Each number is 128 + 32 x the weight over its row's rms, rounded and kept within 0 to 255. Layers, rows and columns count from 0. Numbers have three digits each. The size before them is the row's rms in percent of the matrix's.

# up: layer 7 MLP up, 576x224, rms 0.168, rows 285-324, columns 112-223
# down: layer 7 MLP down (transposed), 576x224, rms 0.0993, rows 285-324, columns 112-223
# gate: layer 7 MLP gate, 576x224, rms 0.169, rows 286-325, columns 112-223
up285 096:136164183139091177131127110142145131161052176157066077079115117147098141137212127141146145170146105151148152111132136139101100138123130119135156189132138187153049121114140081112208056171135137122112077127103047135150124112142173068155109127132120118146121121149146157101145146105118106169092088174085089127118195097069132137178094172115
down285 098:166119075088140105138152163123142099143117048091094099153143116123057139173122203091156125124138059114133145164197116152073127135102204187184100143201159073117167107115109153081128116162110181122141151139083109168114118102146128120194159149133168108083153158124141088120097156097119183130124161160091073090099133179104128108108124076156
gate286 093:123144154156142138111145129165168129149117129130109157105096158142149183115087104133073190125137167102179147168134110080138137109151148146061168189084130115080138146100121162149156138145111143166170170161122101119109112135137075152176151091155134112103150127149076086154055111093065138087157095103126074151124176219129153160085135146120
up286 100:155117164091125146114136156163138187123099145143139133163123161100157171163152102120165127109052156092111141130136071080161126084112123091093133050080152159091104104099132177066179177135126145170086097120150094123150112128105098151107125091132122149109130107090098138091082091080051125088148087098178156121117146162172126129082121094129
down286 100:144120128155107149132126158151099113118094070133130222143127156181025124111158135110129159099146139155144123106103144198097115134110129180177129170136102159139133088151117101119078115079148135121119193119137132149066075161126154145121142101103149147151115133179145078094157172117116087119151156149125177166167172122114150160119121108159
gate287 100:113065087120151116083160145172106153154119152120054156124043135162131150129129154104124124079139158120046145178129160138138140090096072110104133136136170120129158169159173108107092132138139119165146078146039099108114142089072108173156060110080132073086130121113119123117176171147141082116128083114108105057134040129073095101184136125165
up287 097:113179167123182113134144132134160156107129137147066108135137103118117084159138107133154127087149139136182185120115142082118116143186156089130162138122094104137115110161137189137076126157141130154159147101102107108178051117045151126148134135075138058082080114106113120100145119133176156087141108127144095124138063145105159136127125052149
down287 091:146031161200138135165077195101123134179137150138131112108095149144131130119197128124190154201148091157114122107152057100076129148148139140103127129134108120126085107122150126166093105137156091116143135131112073071135152087140159088157118135171134157161045069133085102137096107162080165122089108162126153141114101123165160144084193087157
gate288 104:157132102162147142090149152148128144078077171111115108155093139142162162086110170143115129151136137155127154124120110082078107141148050123122127188179139169136139136032106129110170095118087112146128164081094097100090120149199146132091179139113137149178089139065132140120109233146146111163129117149124091104176122157099096174120151133171
up288 098:184119113149123146113173117102087084115131143101150157183117143130180153134180099159067183105128108088103113097131090145156151092100104139109151113153117116138177146152122122116163127125122141182122141147097129157140071158066142170162123092056171160139113094106093137164128133188053154090066073107114124057117100157123118135178115131186
down288 105:140170137164146062113185168083116090164141079140097170090108035138100135121147146099099132141178117134139169093160097136084114153122099150168105119052153152145116103103125154139116168153098081107159186074103104117121093133167127163137132082144146078133115111101135138159130182117147109168117072135149106141118154136142121157154124137166
gate289 098:170178116099139125125184092143193157128099105112122135117164097131136067116088153180143173194155114114108145114096160137130101079124166147150135140142138173133110117102147138139078133140154162163078140097081154152050137147152128082141162126111119137121177081113130115098111152150123107092115098120087124184152135120131074077130179094145
up289 101:111151133146133170180061132160093128082083133144085141134129160143123145142152120033115096129092103164127129080117162129154149097163082132171118118146108097128123115159142140100191152108117093126190072169169117078113162098099181102135121165156119094086103129169156124126188140044112156143186113092197095067083108122130144137149135175137
down289 097:118116182133140140199058135120094130127082106086099171117132164142137093104151171116156134152068108071120113131148130056063094152127169108172133112125071100108185135152132117077154119104115115125136190139064101119150151155085155153069158114192149075185110100126124113110113146085101187190155146151140161147113152120109085123087148107077
gate290 101:091129101102215153104122070186153133156064170107125107156141088149167049194140094167169142158111134147115138135154130192115113132083134117101093125109141158145154100155124124102122092131141112108129147121149127174095097151115141128176129119134159111099160136094158114134127109137111189088109110127054169118111127131112099097055130021136
up290 096:122141149147117150134182063126146123113129106090112188154237099143185154086064148136088090104164172106152108136149187065079121130135099114100079155084117141116091102175122177119096171110087169100176096117146155090165096084081104077102061094103125134138138039158122122114094152181175084137133133102113206155116103073133082157148129148140
down290 098:112112175113110124153131112176132131175084074166156205089195125073147106070085099130123135113135086108127113121151099106142117134076109153184106121086122102144154103109160090169130137131166116171133150144104120104146160115102144070129144104150136178078171122175144103154106111154093135112095129114142147072123173136163130167168109103196
gate291 099:134083095118138148103120128161104141117086142171068153104150152087134151116131142134130177058123240176152131089125108108138125185102141150161115142143116148093107105125154161097105130153139157140073099095107099134137137109132124082126127113107091146139103137116103148135115140097039099065119161144088169145130127106190118153136090113130
up291 094:129168119129109139111116176121138105228130128171117108113116145028108112115057187086197134143112110140167113109082084117141176120048063121070108111173157122098083135093072172136119072109109094125125110164101063145105138086155119126188108162167141099111211158131158161207136140113094131106128119125162107128113118114166181133113112083134
down291 098:101090128142135114126137128132079071093106138100164142138107132147118129115162143120164140101169090121120158109130157151054077101110168157142148175111202092162115154121104126171150090086131188148224128202136162122112130047187209109114144165157150081060098133140143159156141094130116084130155117108123139113141143107120088128163091114129
gate292 095:134117145151107127130058152176143205096110093063127119128123113154170147092187166138130176167104116116122148118125077092106104112132117129101138154130100098160187076133076126106138086132131124170176161130117102120176138149100095144093129202107141122114162135098096103142168158087116180146099130069121152119095144078094150154111065120112
up292 098:203121127119138053191117167067122232125138085056121134203145131135193101063106130100069102130110101136161101091147150052151083128160119184092124125165126061118114133134113089182064138126105147100126118191083143183130126179134124112122115107114233092118068188113106125140120183126119134130177116131174090105100134077092153099173135098180
down292 098:156170169153099150076176101125131111131147155140178113154067168143125135100109138161121125079121150098145123198097172155091102083098159129148106079180174099116084094130099145089064060109092191143133118083169109111142150079093185121069107183094160187141184111135135186106106098098147129189155140089091142144175115169120147149166110119171
gate293 101:147126112132125124108176056175095120131108120125108143102106085145075129028138110187158181144157133102069121222156094116141119143141132108127183188109142111065101102120153123133094159091108123149101115119074085129182140126105109084134094166217111072116117120123127186120188183155117126120102139158100169142110154169069137112133160107147
up293 096:095164188159095116164160141099095125113171127101091098080075129119118132127103110120133069131111071078102153247159137094148121108114165106142098108137150190128135084105140089111109147090111153195116085106102107145137166097107096148153175147171130156069170157070082103064165175147094125118119110188119176128158173113136120120126110199058
down293 095:127141142129128129098079173125126146159073144092107162152170167154128119141117133161176183142142163118077098137126101126068120136120151154109131169125151075099084106079145151163146166144027160109160087149122143208194102160165151132157135106155132149169152151124081202119175140131126130105100137113106149221083143140148131136169193094133
gate294 100:153151150143077195224150057109103158101108143113104121130146117119152131087086107088141126080097152122107120113116138155135126137181116078095132155140148106151119082143203137118171157147126102178112071111150170198140082172136087128122161075167159206161124142167136114126085173104080126098148104165118169112100129150157091126169142103114
up294 101:115134139163143097143129078152126107131098123119118107154108121119140148195118139097164139126108169131120139131086139113080142108142127064129128137128142145162116173135167091142121109147073193078187118141111115125118145108130163205142066103104123159117154158111158140121102143106036115184122108155074113205115155142127094147176179081088
down294 102:173143138189193080142100098164091102110042106139153194147149131133138152101095108132120101074078130147122174142068176126136123128162155162130145133123137131169154144092129079124157125164160167103159112149158157132136138100094142158059110104116139106197143141123133090164079157084114107101089117082117164141065162136129103130166114150109
gate295 092:121134122101125139113090216163133166145118127141114113120167166189169123060139144138159164093128148138149062152114121145111109169110114170126101130122096124126151117117086139170105052134122160129065126122198161146136072151170056096069063088138106139068151140173066104137129107154072203100161099157145107133111133107162141091205135145103
up295 093:122147105181172114101141145079100180145146116108102140092133148172173160198105083114110150123079145143138092178166138125114154161124097112149063136169167120112120128161179111102136170087090174100182099136153099139166207123077133143135142075026166130157139139104126076108148099102139150137133075114147112129058130097105094085150094098152
down295 095:097128161142146142198092106132170134143119128154099113128136065146102113138093179106180106124114119131133112076105097166177106105139169140163160053094137106126106163111158083111119102143156148166135102118133114166101078141115111087131115156139103129091190065185136144205109090164205126127141141160062113101165122159139127111110153157093
gate296 100:180079121161108104095128124151121135137132088148141098115077190083140115148122102156133082130180126085178109105127115169138133158147119133147122167145120157143145091132145162117155145118154119153115113085135133061102115037096189197139175160178031094073118164098091133095150107129080148122062166158186118116103109089170174057151193135088
up296 103:142114174126126108079114120115150153091129117155086194130109095032183178086154143148121140149068160164102187078112161107108142134135140089095077067121156134128126122135124109118071184122122198131166128187175148123188095110099077118135135088139114133180104145145167099134128097137092096148153092109147142168112112111076116082135118142173
down296 098:166212117088155090187121098101159086094161138195096141174138088142148117143221120094149190136080129091129162097151137068128089109158135118169082074142139142073146115112116093115112131129157181109135156101114140177121137103150108115108106122168126136149116153086172117158161134168112104098106122125161167111155194138062067152166140106138
gate297 098:078123132130134121099112096119113156093123158132164121111109176088067130045125111146067159044135175107083141119135177172147081130141121112112159154099130156152109138099105122192136179135118120145092166123157147109123115091134165102085112201114107070123122111146079131152142137111131113148093068140144120110113119116143177170162074162131
up297 103:140142150111202124142139116130122151191082120081099168076105102164164154168117122166087113106130136166167126189088162178120157123127095120127095147170130144146164124106099103164163112080110186115110146111186113124136153089188083122133154141143132202171151144137179121166104137130140183115118123135162130151096129120121102108123098088156
down297 105:114062074174130142153130120137122079090153095125144068124121056111118113150128104121165092086119151137116129123149152083180094096091119101137123070080154201112106149102120153171144075119149188169210140148142160139155152113172163189115133143128093086066095164194059094132142106133148157148085053111145135158116140141137166078132185114106
gate298 108:134142103079158108147144106073124132075132159124129098144114127129102128075129072071142173164141157121138078186116091150152075145105117134117208138101167135080119114114130143071151115110096132146137203101083163189119099135088110161109158132183132068128139123079079104081106197141100096138065146103122136139128134143089150153161122045133
up298 103:132038085139133129159167132136146110143149162094119092169066208105127107163133144107111102113099142122159096104094180146160104152127125155059125128142134068162166160145084158135108132082149093137174116151129105093150157091147178137109147101187146167090093127129197146180092146180080115098171128078140171093105126108115144175098162153096
down298 108:152140112164184126078127065190120142134160118107139111128152129104103132109100114178144151106093094109143105139080101069112197122112118119167044129081089127131136126154171136162183153116126095133135120139149113119089217150152107184064089159115084155150166148136170108195088159173179170137086132135132095107137102130154091128201192130131
gate299 094:087149205178150120089137112092194145139101135153109076135143107071121111125100063129122166120147126098064103174082150149177136162143099128106102156172135149080079061176104199133133150156103104087130118097140099126070146110135142165152103175119127139118124107129119132104106098168140132115143169151151148104142144146113155164138109116127
up299 107:209144141079153107206057104162103125082178155158168119096128102158169099123133083112103084146113079140179136114158097091106082105150144151100129118128095092123157160151163121103091124081153129178120118146140110100135116104148129127159177107151104100142129130139112103135083152183120101154116100138081123139078095059178147084151131190137
down299 093:175105073103136118152095088174128119093166149180113121153131063119150104118177091067135152148159123154107122101082162195139111123114101135110148080181140153149143130150145140162072083126090131159151146132105121149097134125105147122139125184112130119153125164180134150112085138159123106076178152152178126103097134153082119112096160180127
gate300 098:176143132240150106119138138147124087143126142105181126128140115093162096147167157174175145133170159145155170134098111143135092143081143148151140120103100152106092175129097101143130158052165167116140135069146082117147127162158114135106139122136152082127152131135123175126186098153077189113142127109127091103170122149181100113096162090140
up300 100:126107117054053149132103132041148115152095133125124172196111166097153115125080091122110114101137099125168117120164182086144108123095120098163117134102121099083120070104153136193141102128158130123101153229133194158101138072151129104189135139140157163140162132058106154130089151171101058122165106125176144123110143093131135093110070181175
down300 097:135126104084144098120118110137159111083114129146104063071107048152173130113181090129144104109107116125098113158147088114138134115147127103128130185173149118182159066145085087133069078137098078077125099134103112163110108106140099145125210122117127131201051145122097129148142133142157149111125143093124126113082057121133147099122069181144
gate301 100:106139154136138160119144087142135091145143122078165159147076124144078103112125082098128159106160149068130096163188109103094185136117110163112139141122102137141140160115153135151182090131119156142117078169135118075164090054102110092165160146212125127134090173061080150081082103145069115157156154136058093160159205114181132107129152123139
up301 099:143181113104142138071135147100119057186098132111173145136154149126185099117058145088143099101174113154062136106177049144146125134098139122104101113124149074201085099101116123147107100100147094154099209108160124104151137111140095098140135162090085161130180115120099144091128127147142147149146189153096086149134153076115091161127156221157
down301 105:108101154082134127084152101146112131096169111165102107130126169079169146135124170134127169149059109103123163127076087168066149086132169100103089062086140110147138124177073141182094131148131096107132154094164120134147058149128141186160068162107102090163126096138192079135163161135139122118108149150139097108105090152111129133069147150122
gate302 094:147133160228132121138165129138139124103096110121132195128094126083121106103108103122132130100068175146060069063127148084136095143181088135109113101222170132139159123115125176129103164108132167115116090139154139176102143154148122124170140071171102157109151133083164104161229183163142087146126124118132065149190158109099118138125124092147
up302 107:183086125064105117130089115118122156100142188126120115107209104169131126115112076082128181108132124117144106133142145093144140132128134115110098139122100123128106096144083129128069150139127112094152170145118137117147107114095094124092077155160135096124111164154106067123131074096179152076179117159098152195120096085106064101131144168065
down302 104:122094162127149094072089124107140153167100113175102206166137162121120146150125158125043130095153114148126165118174124100094195109105090058081186164136156109137085147144128104094148148154109117084156138118086131191124145188111092156166189106168169154117183112144146115121125097161131123115118170130105115133069186153077127173091187163148
gate303 100:153099139113134032085162161134182136101091153116144211151130161109146130129153164135132116114114108127043163150083126140116157118107115160150117100080108086157149082175119168096127112124064174117162160131149170198092133189167173178125118134106142184168171156075190072142131134172080161090170160129133166125125085191134077157098126111093
up303 106:106151096085136120116109113106142122119190137068167098123098148154070104124099121172150153157151136136109187133179129139098179109163137138166107146105098196107179063120113086167138069106122150163181143171094105118090106130183153113091109121065130104106154170131138164112135145154139154159176042100074119139152194100110137113124158142154
down303 104:116118148118150099139092122118112110136148081146114126134083220153100138129117139101165128086167152121120152142210128140156104126175131147144160133142108194140119173196104136152114156085161195148067160104123088144085109127116136117141145152129167097153158157141160104120170156160168122110191150087185168123186098128124087144192120096068
gate304 099:141098126120190101145162117134117112125099156173114138130148079077099121077084095152154151106135137093148163100128131148145122079109104107129029132166094144129127172078181097177099124062206145173089137145095070118150155079150107154162116163123106175192138134123134111120110109155083085139151110115143118158130058171143130093118120117086
up304 102:135098156167086130156130119129130143157125142078210094107126131129127145143183198103152089098127105150087085205165142116151157131140103139097136091090151151143151147144124073144111156161100092129160107098120175109193161194079130111087122155109089115127084139115108095120162146200176168127112125127091170088164139130083090129118090113184
down304 096:087121086185061161080123123110167126131100134140110142103072178203135095156061158152105033089105116171111156071125108092190156135088120138143139116177106160159126124172159102091108102103099106111071141184067147130131136133126156063063147109133183152089138158155142068100142123114103145228159143182137151150181116088145134105160126155135
gate305 094:141188119140152128116149181098172132073125161149144130177126123137118161129136100169181143114112099230096100105162134098146075157155152098117095091115153112114157130132148141143147116167157174119116152102162104160139136140133146130109129143163178120130126106101190103096117138103086081093116092147144103071085144153207158134086131162154
up305 095:097097181113126080084139156123145127116107198096070107137150152100134075120154163058091122094131117099116107131060094147141106150119168163160140137105118161208088082167064131101055035130079094126139140110126084113116120105100106178169113102116086097071097189116095135066137135137138116141096182130099167138117112099096125154095132111143
down305 095:153136162157116142167162151141143109132124187063167135160107053174166187127160149123115105143121118105130157097205135127109138193135172159142168187079148065122080161138047163092129103148131118098119166184109205178149145133131119090128178094128141177132092126075037148080117178133128104094120089194152108141177103074178174157171106171095
gate306 096:167087157167155146142111113147203123101155163137149115103171141138114159155104137114112163151117101072090105191129129094117253164136157123098134157128100145125118151103124072154146026159162137107170123124078131142170165127116211137153111133075068084160147157110179075127136169119138116128122183091156116137132123129128119121178129117160
up306 095:101158088116124140093054141100093122163137149093115079151121163144171038132116153160095174106133117129137173116200161188099171128133109098113110121152121110096087054135092150148088120141147133085113161128171122185107159169076185141118117096107166115139142113117164123087142176144129123126078107152113129137150135107144114082133089115126
down306 095:115128120077087154113118202097188102145132134144130155079124136128133088102072160098088103112167065121167067140100136135127110145133161123206160103120157141140109031118105154176133081164154107073166128110126122131161180155127160067093149079118091113063169154062202088139097153105122093100211162117130110114142120105130163141165120141134
gate307 099:103136118147124165094111117081101108055118100088146115144165093077124127104077098089126076140106142134145134134148118066122120112180126093116121101152154145125152151117155115094093119138134168083132160128112091101130153085123146081080117174120127137139084139062120104161069119088116130160143135126160092070106108215129154169097149095129
up307 102:142108206123129119181127138155141155119122187098115119120159176062097035152167133177113116144134114134150135133096097160118134159113148101093111166137121130111132118166110156103130134125128131162076095151114164201123122098114161202143151170122136147156165168131151103139116135110110109138101161114135124186098133144183142075162159148103
down307 101:179102129188106155115103192134146140147127066072113125102063138097064109084118143145106137168071122089145105143115106115092133145112071110127230086113098126136113136125154152141167068088085180156165119148080108082123124104098180117129061137122118117126125079113068121098096069191118089145162121174134125101150073103122127120142140102164
gate308 098:134149193052180138091153121137109143127164107160096121103142121170128112115135149132145025122120144144195147161070093120099215102100109133089138141156148141111110193129124152094167181128148096115096136097136097125179124147125182130124151086159091181120115133092086066138164160101097137170145165096145196125142135098103036103131132097083
up308 095:087132152166148127119085103116133121131130106133082134149170131121136115123134092086148155114157102118114151096114078160114118105127133175116134129142147161049102122124141123093198111117176189166115128110091139150115124124084104126147136105085137201128171175123109144081137148130095178130193136149135153098114135204124127109123090134132
down308 100:110111107099113144141127107136102080126127103111125156153166088106081176129085091084121105148066121139157172066171131154081117094105097196135149187101164158129076149192099102145129088134162177073155160113142142141171167119106131162142110154120208107150152130125162052121140088169145172109114129107099131106146067104089124150151122135160
gate309 095:078049133074131124136103117018154112115183118123140142132107181145209143067141132134118149100094106161145146107125098096133118073104148137147158139135145128192124103108120123151123147105153136110110198056061172126068087097120163140060133081103190162135120130095159144179117111128126177043180163160129127099163117152093162140132090132129
up309 100:080145098148134104103146105166103085102157127160180123102128119092114150208140097156093056200189119106081118138131088154144179110159111097145117176153129107070078139104148095167107091064136131151115142108094115098166128115083142085098153137157104185139084197124122065107107145149118167154131115095170152124103104130155121103139094218120
down309 101:128108049097109130099111140129130144116066149114116164183151141107067100147104145166089141131121124054098069155174097114051126134153132152128137080127147174146142072130127102113136134151141124120170147173087178129098170090133121116154117157147082118074113131068167075113098111119111116124163155108107170116151139121060084178162140105136
gate310 101:150131133111171152093143100189088052103088101140098129168117083107120168149064157123135119109147109112097139122184125062103117063163093095081097133128114091084128177142092128135141125092145169139108074124061191115086102072138141104086156153185097144118034155101135140147119103099133158133142077129103130089117149161144178109129106136115
up310 102:132113170119153128087082063076090145125167120119056148142147119115150102157134152068216176081110155079109146139118164173129161130142101118232111115082106187097154148184122118159115150119133120084173104073088102156113081057128182100152144079116130077097137122112105130180146111155145152111171096121118171106184124152141034138183147177097
down310 101:144140141131163100111135153124138094071158154078155156087077112122113136159130130157052126146164120104118080092184189134121111199100160188145141164172092115096209111160134108118162060206112050115115136164090090120144084144147106126138110171139133115122077117113078122138132179053133093140103091119112087156088142082130178080103101164123
gate311 099:097173153189124178108076133159175129077136104089124112081125178123114116101122107173154166110154108130125218159134166124148157150121133146088141131138150165169101093209133108110194126146137113138104068142055139164177169121115134163124143141099145136093120183114140101147175077105133081172098180115148126146087105171105166152137133106081
up311 097:121157118116113121098105085151212225104130102055119133126162105166161085157199138065182142104135158175066139154106127109129195084117132126140150181136162171102107129125141113105121137054090072114105137123129111133150157141121107111118137152151174146135136077108143138098111171130153165089104135151087134165110173130165175090114104146144
down311 098:132148169112072158131190120080135142157191165132136130105115057135152106143094167104123116075128067105121121141110107122174183154130169161071096100138145156117085107207148123130134135143125108200128115118099088105130136160216128124064088151069165142168107147121142081102197094098137140137130100148155119147099085119161132124071185131105
gate312 102:152083113115056164145099197066061142145106122160128251129167123140122176126206121097072128151159072133201147120148117135151108148121151117087170125140164081110114097095148100126144167141206140137169096000168146144075089153144147088134090081086179163136134136090154092172117111173150126146123162086131113112105086138091079107100089168058
up312 100:158114133166162108116141115140145138148195131146182176071108139158088106123077093150105121145127112089134129125104077193133058137167157136065113134130098172118180110129147137077153129132054154149079099157166136113096095095197148119128072155109153089098138173134121149134139078164134146144127136130152158117081197146129148127171138081199
down312 097:133073098098137141131144116139139123125091132111123088158119127145168115150057122167121071140144092149071165137121092164108154140126097121119156235170082083097102135134064126156085062138176099155101155153090170069126133033159146133077170122097167150096155129128196151129168116122208115144136057123096128074131110128195134171145131137199
gate313 106:193128143144088120082210135131136145111134209205136065135074084086144137147074101095145148191158121168157154123091149137131106087073105152131180121083155123152148087158169099102185107131121090132148160125122093134146122183148203104140118121074173174147142148149119127085157097212132186119153149114100169104122141206189133129149076094103
up313 107:110168128179175091132165111127155105159158121168172144216085083086117094136116089166151133097080127113133100112108107131144179130129196109136145109175142113085096163072105135214085088124078162093117164148097130093144189112184139166124144099146097169163138105083150148106056193097150079169082166160195156063138153124185105129085140165162
down313 105:136124118103064135101081098112136153096096069135085140135171142107108110147116152179121093111143129133108199095155148109144089106141181196106086093219117149137135134118132095113098108094099059136123120120129072179180108162092159117154114125088128111086118152173094144097138090159144054128106105116094190173111107132125116134145126113154
gate314 096:136186152122133101126159138139103153104144132087114174141137138129112173093157080085161132108141066143170116161078166125150097105169074125125130169056122091170132099141113162109170142165182144114132172136165148101092105134152123121157141162212107120157121151136111118089100088150171159131149095162145130197160184138105167142171126183113
up314 092:136134137098124148071123097123116100058101113082112129148112118124222187187160106135121084101125101155146120169118093154108133156057069081120165164117096155124082197133112095075166116154170074159126139084109110155069095156125121143124102167158170138108117096158214071102091129133168086157100106180087149178108129118142089154138145159147
down314 095:122119133112143152161158169159087127142141048156105172087135115155109162090117069126082152138197157141125169112103135191127069142155100167118129117205107124115189093145170117148114124107111160096111187162133084061112135080168150124164107192122110120134103122111180142146134092122134115136137128180211141183128138110099142064165160126122
gate315 102:152140115115156102130101098128174148135108126098135110145109139110087102139138127124122132113126149125168113189092152164149165159137089157126110229161109129108088138181083128117139114129094138089113142115117157110070133130096123085096105133060151119104092129123203075107143085141102144157142136123086114140139080104124155167158155094160
up315 099:072145140096128072144077156094119165160098120093151155086116080178085136101094142168142176150134169101097177089133118045080129111122096176119125105152098080094157195068129105192136122100159161193166105120110148169105130086070086148148078128112081082136168150167154088118133149126110138124156125172128113075116076135172114151105095118187
down315 106:094149157119155150127110135154082133207139024136128121119119034145074156167142104117159138133160079169116127168125113083046153137156084143100097123110134136117102126125123120161081124163144117187135148158123182156122150119116077084149137138137137110100155120110119096122183136131129153173126141121118143140188081148111181157123115093098
gate316 097:193160177113076136170083199101189156112164145111157139127103112137106126143124131119143118121136127171133172123169096161152066155145080089104149172126083111098114127143123132143102064100152118108110093138148145105099137138118129133113133165092110088117128148119137142093119154115098116071106157072138203125146136200143106161189132087147
up316 093:151079100077152092119115093120150159159129126138083081123145165130142113065118116094109103159127113087091151088124130102041108165159157109141141154115125135115123118121093107165153115083104090081078164116073091185135154148180150120096176143145092149109096104084165109111096099187114121122103100082125156161116086054129126111148169084116
down316 097:209168199083102145148103133084186103151182123144103132154129140156139161115147090063095076060113136136190199119102107144084159124123109127167130176122133132148130093171099141165070157144150165126068086149140169125126162168070144134096146129078061104177150076122084091097095121131131126104115149082112098148104082161163082142156117147111
gate317 103:164122192239162148112163092120127133110098127186183104148119099135131117101146146129141072146110186210101081127159138129102115097134123133153170154078111122112133124219154142141118153089199157127092200106149146112107128090109111124078117155106139172165176102104162070135113160198111092130097102123111135153103118142146131163143155134088
up317 101:149107111124134117130143165162120089135129173168155173132160132164145093111145120182119168133172095157099157107130139186175154145145157093111145155106085123176199137168145167096100138126107152081119136098155119128056180153149183125144198093088142138068171133058178130103133153116154129157107118133087199151101106143110190147169082123088
down317 107:149134149166150133136128145171180128177128124099203106157125077074141205120123111082179088201051134164083077200129175110119173124103162103146133127090103114197117148123129110118131100128166152133109098072136111131190141144199168122110166151162160133116151094111109118126112084097139121155096121128165136130106096162140101113161160184082
gate318 096:141229106135098148091124054171130140146151122117185074102119143140126175126159134104098112150112167107110128121130091173130117146126119132100071095112136148081111171111159072146131152109068119121156113144118117144117135119129161110117075132129119180136156064152131204192094123162135135135115105118089156112153135151123174126107162153114
up318 094:139112141122128130079160173074138071164142168118097194180176093170163080128133118161085130124150115103208110108121141168131111154163169188106127139089125146144088155130165096143146202106121160106147210135138187113126128186180141129133156113191086133172115149126118134108100131137150142118138134092092145145113090151100127183125167159176
down318 097:196131133177057112084104140136139081149185079157109149157108148114176080106160097151123163101186105076104096133127134154174066095110084113143111176154157178120069126066100093186146152115138119205096208201185101148133151112119075141103139186110078140126130140152122162104156101117097167161134126154148131135163105098074175114132105093134
gate319 109:081165122099150094125173136137137164162136086144140117068158130168121188153122124120161108029159134175106115092095176107188079154020172136087176088126127144156138103122100155099129123142120098125114129121083136072139157166144102086124109175131145114188123115054171155105148166153155131115116205122105106099128119115106127129081129140112
up319 105:153155134104060150123054138140094156111085064106137118176189124069131117156112145112148089219134094107135123140150092140141133156133074163177108098169146132106123138115182076115065138069115100133158060104102106079073091107130132141097119073080098121106111160069083133118125123120107120103140059130162124113119113158157103145107158144152
down319 101:109166113087166090085161065108194089122101099098097082182131094149131169137089185126183143075126076170142097156136107136130100068111124082096093102165119095124147209047152173109137160115106063156152078086132146124075160096087102133085166117135126118152167071130123175125068132129157101182131117090124176098134127150086176186125160148126
gate320 101:118208083177136084164114098094178175107104149107130116130084143111198169100138139123129117157117118095158132140128072128109136071100122154100114130121166106154149114121129100127125138136167078133151128107043176120065117187098146114124109153089116122092141157202114129126133117115102115151132119144124144092076138079107153141126079104132
up320 109:155123143108103132166124106110203192167059091153145154084141084169147110104202063088156180074242104145104148126109142165121093118136105112106173114134127115126161080160074108128126152143167119117108072120105122122127193069121146099165170139117154151123109090096127111111135123152135099162155150041090165100160164110172159139062164143144
down320 105:128134087121129115141079128079092123095168128151110084130180048108139165153109145163114094126157060048096155167116124158192123135128109086120157119110123111099135133134139144149091161187162137124099061126102112142134172102132089142106158103081099110157139099120161150163118110155138151135112158149109120147189092099154135127099175159156
gate321 093:129140179086132112120165147186175108111172134135107104179098127144150128155116141114109116180155095125117162138109104122100102201152084119113092131108087143123125119084155169070119147142119149162152033139083061135095176138222176171136113123104118161134156129144129139115091144122125148056081181121121160089104091104170104204144170106079
up321 096:101113156110220123147133114139073121149137171099091158128116084112152183118166132081210076164181105135119102105190117149112106119167149104146100103146116138124114163055093144091074124144108150121100170134123080140065133150140118132088152104139103147137089182107110126149112092149124122131113087073168121183101131040174117174114125167140
down321 097:187087142105131120159114135097113130093162187136113051080184041084085195078142104123149138192163134135099108121153166142120191159115117153144114088160158075146207127138102114140109109113109153126071119128164092103136191156128116101152099163139107120123112104122155085151099167106128089208177120160144099087075166094180146152191172133118
gate322 102:126065161113151131067224106101124160100110133161174164085135141136106177114083115150079175128093131122182114148125123131155104146131141146101108121158104187169104129103128133130149080138134132172102149080213109126141162065120171093156121132183110122128067114059132117097119153134154102189084119152130095122072172111143180142191155169121
up322 104:107103111139083116189092134145100051201103085168129129214148108086180107150118150105130129175123090153141114072158114127124138189124085154108152167144125077154109162119125144133129148176121128065150104117083181070066125161099188114097111162130201160147163119117163149135177117115105151074113109137115067105111108075118092171171085115105
down322 098:096120158143125111157033129134164178141115108137190146141191079220112094151124111107163090149098109158126161167064157112143103077135132109124124113153123125158124117070139112142134149125154157162149135117083096147116131101155144103095146106080135117132152078131186145149157120116078124067173111084134233189091142137175135114120138135074
gate323 098:129138165089114105137179144086101096171113151105148124125150064143174020150050138178142163113141106074082167102105068112169194141115101111154109088151125141124165121111083167141185107111127130127138108149120091130153166070134128116098185121142112122142138086109150115112140110122156150150229165089153131091125120164122096097179104131149
up323 103:101133110171177132094143079159206094114127173114077125167105144098121146100114119142162098156113160193122163065133083140080078131157175117052134108132129165136099135123160156089101152119163155178162137124144184087123137092209113112156141116144093142141132164143124144125080142166110116103102131173107126183090185135138166177137118107118
down323 108:169143158133169098161151119103157092084144097056144105118153157166136069130149110116124132097116172073111140092134154112144095130138138187133064075113138142144146102172154170172107139113110185112138136180124128131054142079178110171132168110102118102154128114133159114145126123158114194126118128169142108128152153142187080101168157163173
gate324 101:161089081136079147099127108108150134113114112084154159139105173122135132133164072189111101155209192088130155144166154072089090132164182111180151152066150140104107141169104166147136076115165096116101102129130136117116160095099167099086160125118108133123141122102166112119131080122092118159080134142107109146118056140098143123194163048109
up324 103:120132130162148101173091069140070121125112163137127051182045116216098139064159107120105097121110138151143085152086129141151161120146159076097102151121088104090114121146113127146152151114061164115156116079102120113190126161128120108178136148110080130125105151174135160171110171106140127120116061158162065103150146088124182174106138172151
down324 103:066129137109155085152149109053084051125128129107188138184091072146116131094069087128109122156210119159136125143126143118135173098168137141105147149146124174141177176177158123108099125136081169187139104091132124121145119084141106104117146114104201135127138107134102149085107195142139127081146126104107084123123117117143153121114131162126
gate325 100:156166133141127172140164178124071109120131133145124161122138190156128166125113131156187115146122064132136085149165089174174124104042118079135107112164101153162140084150124100146135146142123140113130062115118068111134068123125152107119086115099119108099079150098113153099126151171089130102110095207094183135166108132132219177192130140166